From a checkpoint of a small transformer trained on Wikipedia: vocabulary 2048, a variant of SOAP for these matrices.
Each number is 128 + 32 x the weight over its row's rms, rounded and kept within 0 to 255. Layers, rows and columns count from 0. Numbers have three digits each. The size before them is the row's rms in percent of the matrix's.

# gate: layer 4 MLP gate, 1536x384, rms 0.122, rows 479-513, columns 256-383
# up: layer 4 MLP up, 1536x384, rms 0.129, rows 479-513, columns 256-383
# down: layer 4 MLP down (transposed), 1536x384, rms 0.12, rows 479-513, columns 256-383
gate479 094:083143093071124111113117115095131168066147133159102148173170075158121111118099144106078126136133117204146139080119108156153152077150157126139136060077126130070113160131095151124104138124098094098134128125064090140130132130090065103128135125123148108117129099128168132177115151110123100183126125116179062092137136120109127129133127115125199150200139107072129067091127139196139115136161
up479 096:118171104162140090101117136072144160145139085154122132145068141118108108194166110066132169088122072087145125084147105058129115112085134145097098143124140115141133136121179134106103126180092133129140118177114143162116097137127120086094157129184091093167112075117081114153119195194083125118247163164086109166140184194156095136151104154097134151141152149220119082101114142097200089140110
down479 093:149104119117145168101088098204093148144135094138152143193149099118119163128126124114121093145154115129132148148104172090120126116115118159199137166057128130133180089136117192160095098123149069170104178120164139146156166142115092129109114172126194135141123160139186123117122118135091089155077149088195145102104105141113123097117126075147206139099102112086095119159125171169125175183157
gate480 091:146155157164038125128074156140094152082095118089134085122068155118071153074084085097135142150112178094102106170080103146107050156152091131131176143140106126146112128154134092088151171103141109120099153199111114161079158120099139126120145101138109110108112062071157129138062116110129144067080102174161113136122100130164144120083134131135170162123088115126117115122133188143074093108119
up480 092:079130076174138144179146141128189097207130127153102134134116113123139069150134165145168148144134056093116100113131145161094098051164153164125141137117108150179101080115125102159149109148103129150129139035151116144134103158146192215112107090142099117079124159118163077108113131111196111147148162134161126111136178044103107171103097115099162131112094157118069081138118141153063133138141
down480 091:136099139180093154082124116106118122179184131152152104169152116159128074078115129155155137120133116115112136139150146147091119080140105156154121139125093102041076123147112117159108070116128095079136120073119116096120088154146138133139038115079136090155116115087148127165143075065172110068123040127140099163112091146108126082090083071161108121175122107122099122164137107077115157082056
gate481 095:086194118165106097123145143153114081156139142108108114103093151141129102146067101122140116114099149082094173087101135128105152076157117088125119118143156106078067087110108166144140103135188146110086113138163113137219152127142151146103095123104128143084127056158121140096117121140173167076177152153121151181068128115159108096107088124047109158109136154123154132108161161169096166114135
up481 096:095106167161131104119154079150117167144115104135166106147135128127171090159097091109101109104094106198124184155087125123118155125115140105116165115126111179143097136190115152118129195170122127129127118146125144114113159122094135057200126146062126129113143150177131063104046160113154146116125000144134151067149146153162110111137161119121112126126175129126048120156170143117126105081098
down481 096:146118142075144172125137146086119124115166108159069114132105146162122134123182135129127175123082137108121128057079126134129147096137070151131134131137133110129153117122133169072139085138131121123121125181128143176183094163192119128124123111183127114132135129113148166162124076172098094146138158139162143144135182082121047155133141092106199168122180086187108147138076116159063134151119
gate482 105:100182126151175171182143124093142142120132138083187112154088157168127119140165151134115172137167157106166155127106135090170155100072170147144126139098082115129167200146135084131100123134109121196108133082102122198109160152135165198164165079108199122154124192149124107125117177161122136144170189114142103163120121099175166170122128118118106130088201192109144095061128136093203182099157
up482 105:109044152189132144108129081142108058104160137151145089160095102102138168081102166149137098140143115162147164131136112130117135126132117122165098168122090063152088116177174139101107098091115140047129153136128139113115147081146113183092097111114108154117098121152131173103098094174126155177112127197164150159157097161153112139097086145173154154088176099180106131136062073164095169096080
down482 101:139128106148126107137115145150088156113134185102118158104116065190112129124153114166178097138152116147090136107140166097174091128145117162150105116126176099105095147122157132144094226090122136120153161158157124089100126115074155156126135118180060136134075133150114093108177172111156137122124138082103168169123164092117139162136157172137121055172070202073175130092212141095159138112128
gate483 099:116126140120151142142053130059190105120164131136158125078135139148112172181086090137141138173103132094143166099107162174077137099068110103139141128106120154062148125094125124095111105043130129122133141154119068120131116090146073165103103172118185109107130137067161162119143173161112111148136086113112150098100156099162125119071095177145144129077110098108107109143138098140113161112132
up483 095:096118096082125140135156127124185112144155128070112092134139102146167149168128201163106186095107148152126146190221109154095106172189077059140084173135135147095160071070175091053133098123151113170104148044142144132083150132115140079112085139177132081158168145125102134146140117115113158117098092142187182113134115152061185070144104171139109129108085123086191123087127106125098114150029
down483 094:122128138126104125094103129104095138127134109125123157108154134147069115122201145160126136130130113121134122143118175096119095121127078126139123138157121110108179125124134112162121095079095151163119075100148091185101136137142124124069145154162110126095110084136095116126165126133142149048171145116135151080112138155113177091095136105137114152118081137079109175140121207102115088087174
gate484 107:145123116139111159145150118155141128071092170157113100129161107188191143132088130189100100153134153125126134138130148131114136056158082137121134080091146159159145140159106096142055141086186160107144133129147114181110173151020146114136055067190149133146110085168156138149135155139128188129170165158153129125101148121096113158189082143114107099091148123144092172094105152100133083104119
up484 102:136076133078145102154073130138107139123118115214181131151082127112114115137152104124136092096132105122142086143160152090127125151140145122128094109151092148094109090102131110109151212114085164147090188088128146110148090144141136119145083108099148125132130120133139082181088135112115134050077181105155106162125140158075088126128150161113126182181153159177174155142133072090141156139110
down484 099:109158100108070168149168145124099156119102094144140106094134117127157142178123213137069115122144091133122186058164196126122077116098104082108180127171103111188139117139175174089162165145127103113138158108136143134105174139196088112099120148139135146125101173133098138153162031128127092122111146162109183102143114128103175124115141140168181117119194176163169113156112128128126074161155
gate485 101:090090133130172113149171105127085155154136140094122102123179127098141137140077078169158093088184119143048042168101113147101135186153108131109153117121142197067083125092109123144095092150130108130119084167159090081119127127094027122169183141093124133076120152060174126148127164152130120140144156093186110124074158082115115134144140132126082126162090085137082141141166196154139112123177
up485 102:143109165198142100126140124132123097146134142119089132133120078130155140191101168121112195102176126096075101171138116131112160118106106154091161075131102236077130126145137108112176128104137072117147114133104145077070134125174139140176141137142174095109100167180093194105121114106111140179191125126097139137098174133129106133126145134127124096122132116111131118102150120163164087118120
down485 104:129162060136144125133112173079120049107137170130166141139132129061079091114112109136147124090101064166105135061142141142105110113144175128132147073074113113095143131157050102159105148127101122094072147076143084144089108099101151203125124130129142149068190127062095125125143108136118145110110141150127106150121168090115074140119169114172098146169077061058096184060087146133151121108102
gate486 096:155124140113111086182074176205088154145126121188168116128119095176164101085077108167155075102202155105210173215090148115161057104179100093105174069094111054136135140207160171178153099137131169079145139087121141122078171138108086130088105118137144094117106122177153135110122127148066094178180089134161156150105178121136158133102134111118114060165121116115136075124117123087156142130099
up486 100:127088120091139132177125074131128135143137113139116083181138106153116128153115070181095135162060187142156184154076133078116126149158186155164073139074131131137119099162142104091121131165135193102116128171108071160104131047135127237107141143125102059084097140161128159142178128143126127108090155094159130167127103125080113137148180030156111120179128119091131108186095142126083062101097
down486 101:181145113100127127139113160174182080130098157144107099162224117174101118150189156122136134170112162144102095170142131138103078143126093084181103149086104107122183124144121105165070099139147154102114125123079142156148173135107133180096127148135085111138110179092108136124141120085110120150112162121176089101074117188124106117196157161059101192173171122200129154152153113135093126126157
gate487 100:213129148126108102133125148099116107123100161087158054126088119145047092129115131217111108101142166173110163111105096117089107081163164125166125156108103116151056167140139119159124078110137105164100112166127129089115119155089112158094152166110114073092126127085094146098158143085115153125182085122147161164113135123145120099092124133117130102131063094098178130095122149130135147084051
up487 098:122184132078121115054150124153138102103155144122069108114109109128140152144073183109136208104108140139071109173099136124105114116095134175132107128081123106084089114112094106181150117067161119157097147123124072124132115104098106062119146065091118163152107171148163145129118081176082133166159106185179171206155116161062189127168138179117183127111099141084094149164102111124093151125134
down487 097:116111118153154100119109184073102130103151129160190136176101130118193108130143080119150129097128113059185123127111154128110130121166151132122167152125142093152136147152103077110122169142150156127148122155181167121126127120108126155085158184131146070160104061123090171149041073064155112094119134113111117111065140121144180146093172151126098192114150144136157142054117135137097066163116
gate488 107:124101092190115146121168127130197130187136152199074045142108138154122149181153148057103127143088127112175130114150118101157123104145146139161165149124102124195113156081090186165151123108128141164113133147151127094128175074111140081098155172120066157141111085106141178196218104121122100124120102088216135116124140134168069136132102122079135176150175166118097166176164123112096170139202
up488 102:167098103102147119149070168131162154121066119127105141152105116145111130129108126100083119116180097143111132159086165164097101114151079127165143143139142131107073164136136121134128126090111187124100091071074132058112143067093136131159139140117108137184137168056114092140143151132178134146184125060152114124102173170190070202101152114150053142140156095129129147065146147111137138140159
down488 095:137131121161098104140064116155106058059158133104172118122132084126092143175120123107140089128086105094099175094123124105117109148129132116151102125160136166203142217126098098121084145135095091147183090174101110099099145184132122136108114080115097138120120168194142112133120141111103173121177166156176097105170119084088106078078115108118126146169133131090237102074126144132058109085134
gate489 097:144120111145110117157124186154084198157122078187195140116055130177162096157166079118132146130146095058129161134166131127138126158154121127096102100114115070176117150148126091144130078185138124157208149121123141109162230150129153116147133104142130085135108058150130067143138144120146095165182099098210128115120147093120102106116134095086114116071110109161156157089132097138196144109144
up489 096:135123128152132129086116132145122151142150147146184106121131128132104153147138137152094077122144086105095119109128156070120107212098133151115132066130085114045126079135153126082136096129163133119130170089076216071103105135143107115086174096161149187171202069102103168186140154103117041097125097143159148064150150099095122158098111146077119121067165087124225118152122112110118106147139
down489 101:070146206103112153122108155141120079111159162149110141066063170155102078142149118192192074160056108146093080135097138122161032157103136133118091124150136106140194100105151133140062109132122149119148083131142070107108125132149121150104158092146198126118160124161143123140115119103143105140152128107165157123127134124110097116107147141185140143145095091087072141114069203148095170086068
gate490 102:124059153174096116148159099132084128113126084109183156097115067158121160100121134119152159095110104053144123107186126112096138138161154039123111133138099146080099146111199148106157154103126192083100154140147157175136179127138101182148065180181101157155131170126118137139172136138123179100139104137080106108129130181140181162115115137052106066159168126119132218115147110123156122081115
up490 112:094102118146151166126145116139121144139152105044227130111086154158148152104084124107148170087115117099153121056128127103149138165120174086191171127074114161173063137061134132121171131126121127122105145148158135150112172069123144146152155179173107137103123165115158171039179127093145156097158137134106079114133085119112137168097173057160111178157151114109126170135140088186137099149077
down490 109:124086120126107070147178112128119084106152100116188099153113125103101181190179101154102130132117107106130138109161117153175096090141151150140113155140113073144174120158113125128121147135172131148163119094129123091157116140127119113145150092086114121072061137080128120128151090151140167114158106106123124164125115134074115094102094093133098096115102112174066159117096133091129118179120
gate491 092:125176042154122201092139177148147174089124129099089104118097127120165106159130139141127134106097168165138118107109149105071097118154106043123134114040087148137057099104134123154109108132096136154156175158086191097182130128134159125170199136167095167061146171138142085099137096111129064168114116147103087096127105084159178135164188144116093095154144173143114117137110098087163143137150
up491 092:190099204125122096131149097085121096163119123161143111135100053113113133071122144115068093132066096163087102180121098115131165097164169157119152145178115123152107147128127158092135194122119121098186048106074137162071132139168135121140121113151113158168079123183159145138112101134093177136109123091147190153121143190124159140130110100140118134084123079111122149109128143138086106153165
down491 091:115206164104096151066127152128132136086178119107189130120116159144136098153153114136130152065085100134120129164053144069119071195102187080143123119135160108083202046156129170108173098077152165135114142091125132097196172111075055084145137139115094121093132186137098137102082110201114131150023099109126105159128117133095095161117162154122219098113128141113164131132154160193088096106144
gate492 092:148133147132118164105145121093127076157110141115104148084140182103088120083135138124114118119092148182169089125137118135151124196067097144139178161134114100110114063115126139179163081175120190109127089142102108200175171184117138130153097153123137049049097077096152097120154123187140079123115158125169132138135103137091114151130137087119135100085137105109159138159087097126161160164137
up492 087:090193117155131151106165119126104148138136114206071083160148176080138108138181116155148130132179126131127098158154116151153130108102121126125124136111157131158130127090068126134186073147111172138158121122134165133093114128165153166131148120133084142116082057095152161134128131143120121138163158182087170147087188120061114101147046057133112154159134098109109176137152155118090136099146
down492 087:124101127130147116165135128100073195139148193155192146111080105128152112136097170134056135079161137089132150122160122113239156114116145117112123128090142135169101175141112112153148052108108119160150130083140123119068097120146159100101116157173139061150134149160144089166111181091102201134151180142151105121119127078168080161195120141123088156106164133152106137103189155133082144149121
gate493 100:183206160177066140106117120124139166164132148089157123150141150085165028042062110142104168142197145115126127074156138129145118096079134160152193138121086157138123082076192140128098149133118180140144096115137101086155159168130120178130055092112103095123114103080125092154115133119115147090161098135148116167077109137078097173097119161127133084133147130157073179135183159121106159173112
up493 102:117161156121092086159142060104133169152157137149144164152155123131094098168106122095133162153198122161130188099174123138175094132128152159141108126096093093109051106061140090095110133121094148132136165117077093089111148123110148082128131161069110180139081078152172135148116111127137075144153100199128063136115143138115068146104151188129078135133119116104173157082056162153123081112160
down493 103:202171119074120149126155157113150064165107113133122141084103133096065174129129124140195175124141093100116079173175148172153131136123117097075142113117141128036132112103095122100099118180163133070091153124037131072118163134112127075162161154108077105136115155201101108085134088156078063090086095167153098110106108159109122129161105186139107093147157123100097140128137125167111165139166
gate494 103:153061139157105077103115106076128116094124168163104142196091195131125102161128092147125071032204099114208095129113124125132169146135071182121136092110147132110125161105122155134098126177109157141040107141128147103143123140125204171137155124177119058100126169143168116163131101146114114149115127154110139116122084114115096158116160093113114110137188109132181145142097126133091111128145
up494 101:107110101123125149110070108065083164143097136143117125110165120150138132130165156167100136155097133136168160126190154169130136141170152114127156107107116132040171126168117146146161118136134106097053102142184100140161130142135114092113168062148115140128134170104142135166091134124142102080189155178150137160197127106179080156117108100112127120135110107104140111154099161075129134073091
down494 100:061106102102126120177214093130157166095137153150119092174098038173140156102158102128125161129131110143168126164074130132121137159070159147147105111101172174095129112151089087064151151129117120122118136150088143128104147108144077180113127123102119122091074068178121074160100163094164114149189143134111154098108095169149099111138071144131120100132115144112093127111131135073090174163139
gate495 101:074133094138134149090134134172153164170097135115103104144117145126161138118100139138152141181190178156055101155171113122181130137092090170111090173116149131125122091170144097128142125113153068130150155179182119162095153216110131163120094134153130170123127169132171064227056134085147117135104111109150125142175166147103125115129087098124131128145125105107104118108204111117180138132133
up495 098:101083092188126120151090177211122095189137123101167100149059091109144166145134146170099093187201129150178103110088165126101158180129126121165107181169139112140141121095138085178117156173122137171125144122138134189137120146149088114145116129144121176128150124104091149126155145111179117066134117143136090200152112115150112127119082147132134160181168192143143121077122102175097096149102
down495 101:164193160134144072100067163166170133145109170120179145126089150080094077108176086203066106127124115178112093085091141124101093140155114171150155107135134133163125146114161090151168105133209149037098107148150121092138168193121117173059148078166115110137120140187138148138104116109089168142130104124109092171173168106079153189159142146156170105149035129144214115058146142135097116122097
gate496 098:120115076104159114177130141154168093084126169131071149138164153142152167096110155152169096096099188177102137137101092158183104130087174170113092092112178117080113079076155145097122162100078134144145145156148113118076159119071134118144172105101213124140112136125112152146131125129126112122150103145110083129121133153060106123145111138081073144091173111080088120086144078122120218149150
up496 097:133091170132131097108099140112105137094107109151141177112150116142119103155166079106133132132131103099133144139160118162076144154149110111167153156162152145115152175115166086170130167118127100151092122161109142154124157182123152099137135152124122108146162110124158139173106158165137117168166097141128201092082075126102093120131125126117134111189092135156131123177125130091122139182158
down496 098:119147160183173153065147167114115096142130129127138113118167161110151085193108115150130105126117066087136156123114073107136179160130158135133129130183125153165085082213137145163174092170158095085099158098103050123173074056158094051102155105109075147123136086094091094087144117172117099138154112091163151121109143213120170137127185119192161140094146182154124171116126093150124095070089
gate497 093:067112150079173158070133132133118158080133102149104126116140124164096081080078073081186117153122106157140118147116110113139128143133161143145102153121146152153094151102121126171105128148144158167076160128128127181180125118102180190178083146138131123134116111108059047098104153115124211148150116118108149164123123135148142099108101123111210079152086145168096128139101119099139094156125
up497 101:139112139087133097104137205143167122103149158175137104151196113117112144116147086169173037111159119100122105157161119124127127125078160123139088088125152175170123169078141165094146129130105073145096081138100182114145084108103142174095136167079142145145087198126068126086159083106114140124036134195211121121128124136105130084132155162162127111139149152129090116144076160126060177085125
down497 102:141100111133142098153118168110163179142125094147138132146118166074123144122141184197207153116138118166059062115095119164101171152154124170128146105082157068155113145135151139136082147057164109095108128126177190103133165103128189083115154147116108148116123105171080078115099121176180094135104106153105071109083104096162112126118165141094114151105111109090150078101156110158091128079171
gate498 096:135093153147137125045089139140138186151120136120161135139110186139139171111121126164109155079086101104138120171128128093139122103131104127176084097118166167163145087146156168168143099162133100187087147123128087107138140128180124111103105187129090114121095119164158124119167104129172054106146144109113184130119134141203126143164082142136117113112126157173148107141094124133140133170134
up498 104:070114161173159138137145147164156151139121182159112097185122161151104174085190106121139112171153124173203091146132139125154164024180117120160102108125129169110096116136124186157138121113108130062106114143111071186143169111191163113122126123124144171147200132129170151139118050152139112096111100139135157090081150116129166167113153143091201150160097104109086091140111148142154111121119
down498 104:118131112121063109077128098128107123146156131154140076135144062125129132141106129109149133114146152145158108150127143132174113107164189105161131115152116104098130137152108138091095115204144112123176153164152133161164184074135067195074164071100137181162194196130137136153108132103117091128126165136090143095067130132092169172093132130154108126104134169096109154117092138204161120121139
gate499 106:146064142144102117099121159097148084144130114153179099165168139139164123135087086181118112146112109142158106157164133133125148122155144096113170178134154083196085131136088162141106151095187148155112097120122097133116105131153203143130111132165103154141155101100162129048156076109160069110099177075186135144070120118100127098178092118125118096085119096124143124103103197133113143174116
up499 108:096116085124136127125087183142116185100076173121148131086136122149095135121112130132078093132076079145144141122161128091113155141101150148118076109169125090145144100147126147091122114053109130137133137110107150165140086170078117102204075169185132108165126145126105155125147149142167170094114155130116150107122106084129162131138110097173166145131174112135155131024101155115171150118161
down499 105:162155132167088139057103125152131113144136113070134107157125121141127077075094098133049139116151113147149117155148070154154125085154117092099183086033108146079122174107075123169132091154140157122137160127124132140083127166224112118096102129171124109184100096106098169112159150148163091098138150158106156099177139153145113138087147126161088121125160112159184150056131140157057157068089
gate500 102:093102157143152175107134133128105154143147109137109111139103140201162142111135098117099196134120191091055104097122180131171132167145143128165079051135133171080097092140094148134116066150160140169191176154096078161122105142179105089125186147143134116120107134158102150064133115133135170105133130189168089128159116126123110126105157156112154141096086101142158147168176098122096103150149
up500 096:128118114147089225103166119143153141086203107167146134093123124076138069155178174078166129110096103096125111088123154164129150151114132136178153127150071142110169142136062143091098115087144126111105133108172201133169145169107128086147119111109142117165143147111158147123130155115090109102177138098189088121126127076118103143141152208159090136063194132089087196114168155123106149143112
down500 102:182130164116088130179141113134125121142131182109113126146126053158137148168156108137089092145178095177181090103136161082162150130036147143092165178118112059143184179088117121115106172140190122044126112141119138194171112149094140121084147146112093105156169120139128148090110094162116151155087159124153067111097173165032110126173144170161125160127143145085093151086151109144132087081189
gate501 097:139191139180147124144108151108047158138099161122098126133117129186147121135136195158084088181176139122117120121060126109098124087128066093087114131199129105096129104155170143134130103117074148122166128142105134138076160115167130105108154101113099162162104091150135157109138078109075089140134129133170156122112099122056127171110110081106144111150134125114103109101059151189197108117120
up501 098:141163131110121108122123102127069205166161184121089171127130123220143130143125141083145112139173112133166159109083113090137112090138149122113151141157145093110152083108087176083149144127119097138156116178096130112140122099178168171129176102176123201149085128132176144136161118120108079150169120101172161118119101137073088129148111124158167129147153158124131183077152079193129155116106
down501 098:115176188123108126186120154081110114079107166082097099163156080082113079142157107117094133150130050069110121154156158107103184122062183095137145126137155154150097139158128088126104163121147129099109205079157093147121118182173103170135103173131165098201158123105169074135076153077134123114189125162179094086107166183155172123097136097144134145170084157179140170135157147122138105132146
gate502 103:116152208127145073163124163097144158106146134084175074121101096095191116125118102103155141134151103081138149095088097109118213129137100105151105121118141133095058144153119092109140152072146103167154097134150133135145177152076179205117121153103123139138141151137157143104072130119159096125127148113107110163103178110168177112106132082087080112122130084143166125111116084193130135125109
up502 106:119122111120064141120140124201143112149150087128132134184050158093160163104117114143186088101117126124139145097151076122121114146076170186164140091112129091132143070098090056089194147187179127135066054111127120125080119160102098107088081124088147095122164124141151144134175139122151089148168132161176139144142126184114102104117170102122105113104157173090093135073116144120167106141092
down502 104:130148131083173157090092154137137079098138202130137192132088147128081158141129192112071140127136114160179145123166161146121093146150050071156097157145088114114151082048157132162168092169126140147133153108161122142151118197113158138155155059145107092133160185147198093092103134129154114154153151121179139118098120120135126136142150099129140127157151172156139172118153142135138143180127
gate503 099:143094161081181114123140108096143112105146138102210119142125137176114146108119150099224194182165138100139133164090101135105189168110123095152159135102139178116133122139078121137159102149165109134106105166114151132161164096119136113158122096128090181060143170130151169102167192096142095073135146179111148164113151167080143133142162093090136116135126102126103140192086185106165145113091
up503 102:134140161101073123167112091106122149123127091139159102129127131154107103150069132102151112091125084146158105105146154156089163099174091181120169131158103081110133115104109080110118100135142094116175142099144148148129145097134169130119164118080144170148183110112091140093118097105100133147094081138150146210163129132148093124120139154110115108140110150110160128152113152139043179156128
down503 097:102135101140076138071129103126169176201132143141122158163116163132096104085172219154055091157115126155156162130141113077101103141142072134164130151168125084144145133194150140164146160153106162169077193106109149146125144171122102170124174155129135122098121106154161146068108117139099104150095147096104211183078132114145161145107097128161156129113178097140099178101161142102103091133118
gate504 100:129076060197135083075081193099139148061170160151128122135140148109092107129080131126138105113136121106100100108149124103114142134144096151158101113129138190101100129123135149127156096173083186157116125148159145138138142120097165106212120159133119132152143129060136163087126087149150176159128125113153118136124184118175116136117234143147111119092143045178138142141138170179162079142073
up504 103:135112139178104124139178106088133161133131138103089118121130120080146111089194140136093171101147120144138154128127173140143106147090165176093132099150093165033104104115122076141132179105132191139110071070134099097138126133144157130108118134104143072096103128117149103147105166119131206141134109124120124112103136094066106112116140143142110122147116135168117172126140116131135116184047
down504 106:160195121179114103090077086172149096081101119110158092180143167129108149142126141139092128168115122062151174102133147143132112195127093146141138177151192110161156190083174168068156148105152138174197121126120178112124089159118175152134130077104134160122178142159162112085119071128138073174169090144130091099076167116130162110128120090105097159151095111174150128115144096129065151160159
gate505 101:157061174135218119122069086174148118085138092080142119170091170120098184082140144090108138093090163128094126133112070091129125054135231118151100087095227123130098145165142171161125104095141073087116149130142115158100171098154162088208150107104099098108133111176121143119113116151154147101151111108124074149060133183136121098086093154139104151122120113219129109118148146139140134127127
up505 099:153119142134128191107100080150192103075161130145149111131106156197093104064091161147123165150102183116107090133168143129089125146169126146163103152174083132101115131152119120146165080082174125135155122202111144197103137085188099105139112117179125202132181121136119137121128156153149141137115120149076132134105133126137089123096094154166116118108164090111142135127156111161109203153148
down505 101:128093153160172094095148108183097160150158066210127111167123161084151142211093120102143163141117068138170091111167132074100121148140130097092070073109172154128132179146114146156137138117140073164081175134150112060154140106113116046136168086130123178213094082138141114108103103083131157168085108097139134144124136103146132174129127144113255092148114131129115110121127147152165130140142
gate506 100:104152140104137084145068057115077164110141114163153191153147090134118121189098110095110212162137146133138120168132119089162124156108098107142156149130151066177120115124179117136165112107168158131145144118116140126190085130133193103131101105109083166101112083115146122103094174137159165098140157088081143091131128106143142119162145159147130123164163089120153121131104170056121159087182
up506 105:171096125115128082128220102117108129146150094105124145116077169082140126185114132091157172143162109083126165190153063127177112079150142070123169038157128143148174172128132100152139085147085126112175174126127188176132105162117132146131063194148100135116121180092159119141170159098142154134185155130070173141177093091128116141092075136142178128131159158127140154135123161076164124194167
down506 094:116163143125085032144099132198104132125094122138151141104116104108136163099159184150147176079025164112074181114077113097140108158158155118149092124064104156139141138195157095118156110077168137109170123133146166112161172128091117102091114157121160120112133099153160107119083155107115133080137107107136117154160090148099139139138150136178135108105114137077131097125085168118132111137169
gate507 105:106134174142160194147169109160073149105119183108164144120160114165203121134124138091167199183109078169147125159121119130114071119111126154128134137146125133153117154091091158136192129116147114163084116175115093106167111216126114126115135114109145151115113108166198108134062156089126123127102138109170108135139135161054185122140090218153152123159138077157086140162144098119145155077108
up507 101:114173075064111124121131115153056163156133129136176103125112120127103154117124160156088123136150097113067102140149136041131146127122200093109157163092147168153122171095124080098111121129104075131127120144066095144143114119114137120079077155156085243117097118146101126146164177148102164163165101118106115115131101100144126160118158157083154083157121165116114120123129120135140088157093
down507 105:096146091073067092127158118135149109167107116077209158136086102137074136101123042149137127125101151181117160110158149158153173118081164182131094096104098157138153161093114090157156123130107160092153072102104111077172141142170157062135125127076111135159125188146111101115152131140130146095111162129143116166116131124141141140168133121148114114137091193095119132066095110150045126167140
gate508 098:149149176145134167090109123141114140137170119120071120103184091121093129142146169087108137196096135116184126152122213132200156052168139155106107159147144115138136132127107077121105137131102125142113137131146158145171174109117150133161160124134154058184094122058128136116070159063115180044175118171088153111143144079107090149135113162131060117158089173127132174109173168105088106138134
up508 099:104089101169128070152138183097108157125096120147134165127137202114118203131199151123130117133125081101161087132116110062142134073155094123177152144159152145116136082111120086125139144181039077104130155181144135124084194131068114164171075174121149165136057119136124134121124160111169188107171150114136138169077102115177096164158114182132122117123134094142053078150090117118102136189163
down508 097:191149129128132120055091132131117070088176132085079176149121052168128117140121144127090126109114141138148101133135161157184141144141137118153160148115071070139127139144065120086082136140168100088122143069172097145213102097129131118109175139126135117082106141077143130119108162100070166128107085181161111220130111123057125106165132088113096104100153109093157124134114156082091100151108
gate509 089:098147112155057200170141165158172133104088160108154125090166102115171119184116152178088158118087109184120151125136134157127115152128041106204188102143143152108118088170147209113150140115128121106167136125091088172118176137144161121134100108046203132112106098180142111147117183167119113106127179133119144162080105101094157146114170117124093113171120097106125126091120156122044125107207
up509 092:105108119079149104156163121156124136125130111145153084144134136137129138161114109112103132156055099134089203138140133128117159104093125155161087097166093094125143138148144149146100140075114130093140073193095095126111111157207154175082130087220121143164202151199170120156163190088127123157111124171194092114192098152113162149104173135129097125123133140088152181102119105057074090104163
down509 093:154133125200140133090146123125052105109152158119137149193092151152109185112117122130154119108179158075162072117124115117173083115132159113080149147079166107117133133132062155150107146174173099146090102142169149108141103114123108127159135171118101081138082108054097038094135087119097158098108089117157157170067108137145105123148143111110179161095194102145088147112161146191196147145098
gate510 094:168140129161089095129145158133150088069137113035132111108116127104155147133139167149139104123066120203126100065147114129122124111144103131152215115068121136131099114164162103072109119083172096145050128146116125124095133125033148065132124071154153097169157135172115110191117090060107135118089189100145135122073101160115120126138097146124145111138110166127111090096153145098125135117129
up510 102:119163113145139143172138152127120141161113124097179110219178155151133068164144149091077117114113125138104130080083107183089120083105103109149097111122122114183142112169136149176161160097165132143067099080121137127159107125090082090115147135117165133138090141108076148116128069133140158098133071095091069128130146157138097122135151161172169190033088102133128102140105151141091191099136
down510 106:083214101115122176132163160155129129122105088050137148200150145125089137164118069091123104131078165142135148121132141110169116081095150077102099104097154144192199138152102116175115129096149145168088112174134110136164137096099089098110133121121109082117145127147125144154125191186095083155133122096145119127178107234184134181186152093080126174144143194144119106176102097170102154113105
gate511 102:141131115075165133094069128129066131159106116135153170067110122112122107155106130087106123172193191120168145108074096071176154157115152162148160160121122043164121098078111189108146174127157194096122118132123124140139121137165102135162134126119123199076156058146117144236149161122106115140118142096089098104115106099122134139118167183092203073139171112081102143108134122114097109155141
up511 103:097066158082124102135133147130121119135122116125152079187100097173106153140109132149135055143081113091116157121131099159096172109110147118104123106105056199121133165125160141142179152115151144090133170124142086147106193166121126175100181105134174133079117191159171152163104173111140124117134168106095141171098081044113157126162153086133147163157147128111150131121075167109105133144177
down511 104:156100128119127099155138100173136114120159090151079110131159143141068120111135148084102139134110154200162125133103138126132206157170126052065077076084155161123109146168173089093150101122090173182073118130156085138142160119088138063018153172138091152153140181077118135156101116163132109091210096097151146091133124113152062126094096065130117186129084159127061139092129073146108145111161
gate512 105:164082088114182097081089142092149134085142122123110154168086215121154102084082062215212138162050111160170125119155089099116072159116153095155166102162111139153077152145050173112163156126138158113162147160109097121112185072035099118158105123123162119124103094168101093163085139097110087159143107165117175136134126109082152127130139160144122093138132151098147111140146101144134145123144
up512 098:065153160156091189165147092100131124169107172128135123095146103137104134145163125108024096116197137103136136159135141182145223097099095143104099155144194121138151137119218094128055107135180051102168105125113145181129096106193131126094150100136080179123065130077133171121098137123139151087101156119099093117090144154203084161114095044084180115093124163165136156128127185105078085167146
down512 098:089100087114127071163108148136119183135098166131146112146157088085142178103140154186093147134134107206215142105100043106142123151130141148125157126112161115093146174129176129130119145171134100141096070096137117127084081134094129084143122164113140154107152124165139036132134109115078153082125150108162172140149173186123145185110136082123138125078165171145125172143020174110118176157155
gate513 099:112093129101098151166131115161132137170110082135168124160107168163154141168159163124158092169114133102139158162159187106116168113125088164186093133161099126131091141142144108104170083168174113071115144118139119125119126087111134091129096192104065131082086068112102160105119140124146104158151129076130102125156144142089154138098110086105069097158146146120104187177126141125060141132093
up513 105:127170086098098156087136141182163142138108164080108118150121103153139177122121088162128181142130171101128158089148136090171115127172153143122158128112099071132207101098075136123085123129091146165113099146102136141132164119090192112161109085203113093085147078081139142101176177088152134097137190125182034133066116125137052151116138143157151160178153143200115094135142087130121103147082
down513 100:128125136106098124082133120152149138141114022120173165208192119094142113107104198083152154173104091090121192181142119120183154117123122072098106195195153122135082151124067127085137057171169135090079155117185128142144135175166109115109130152105071166115167117094157139134107147119116085161130112108057190207113148127128112112116161118151061118162107166128148187107117117105122153117170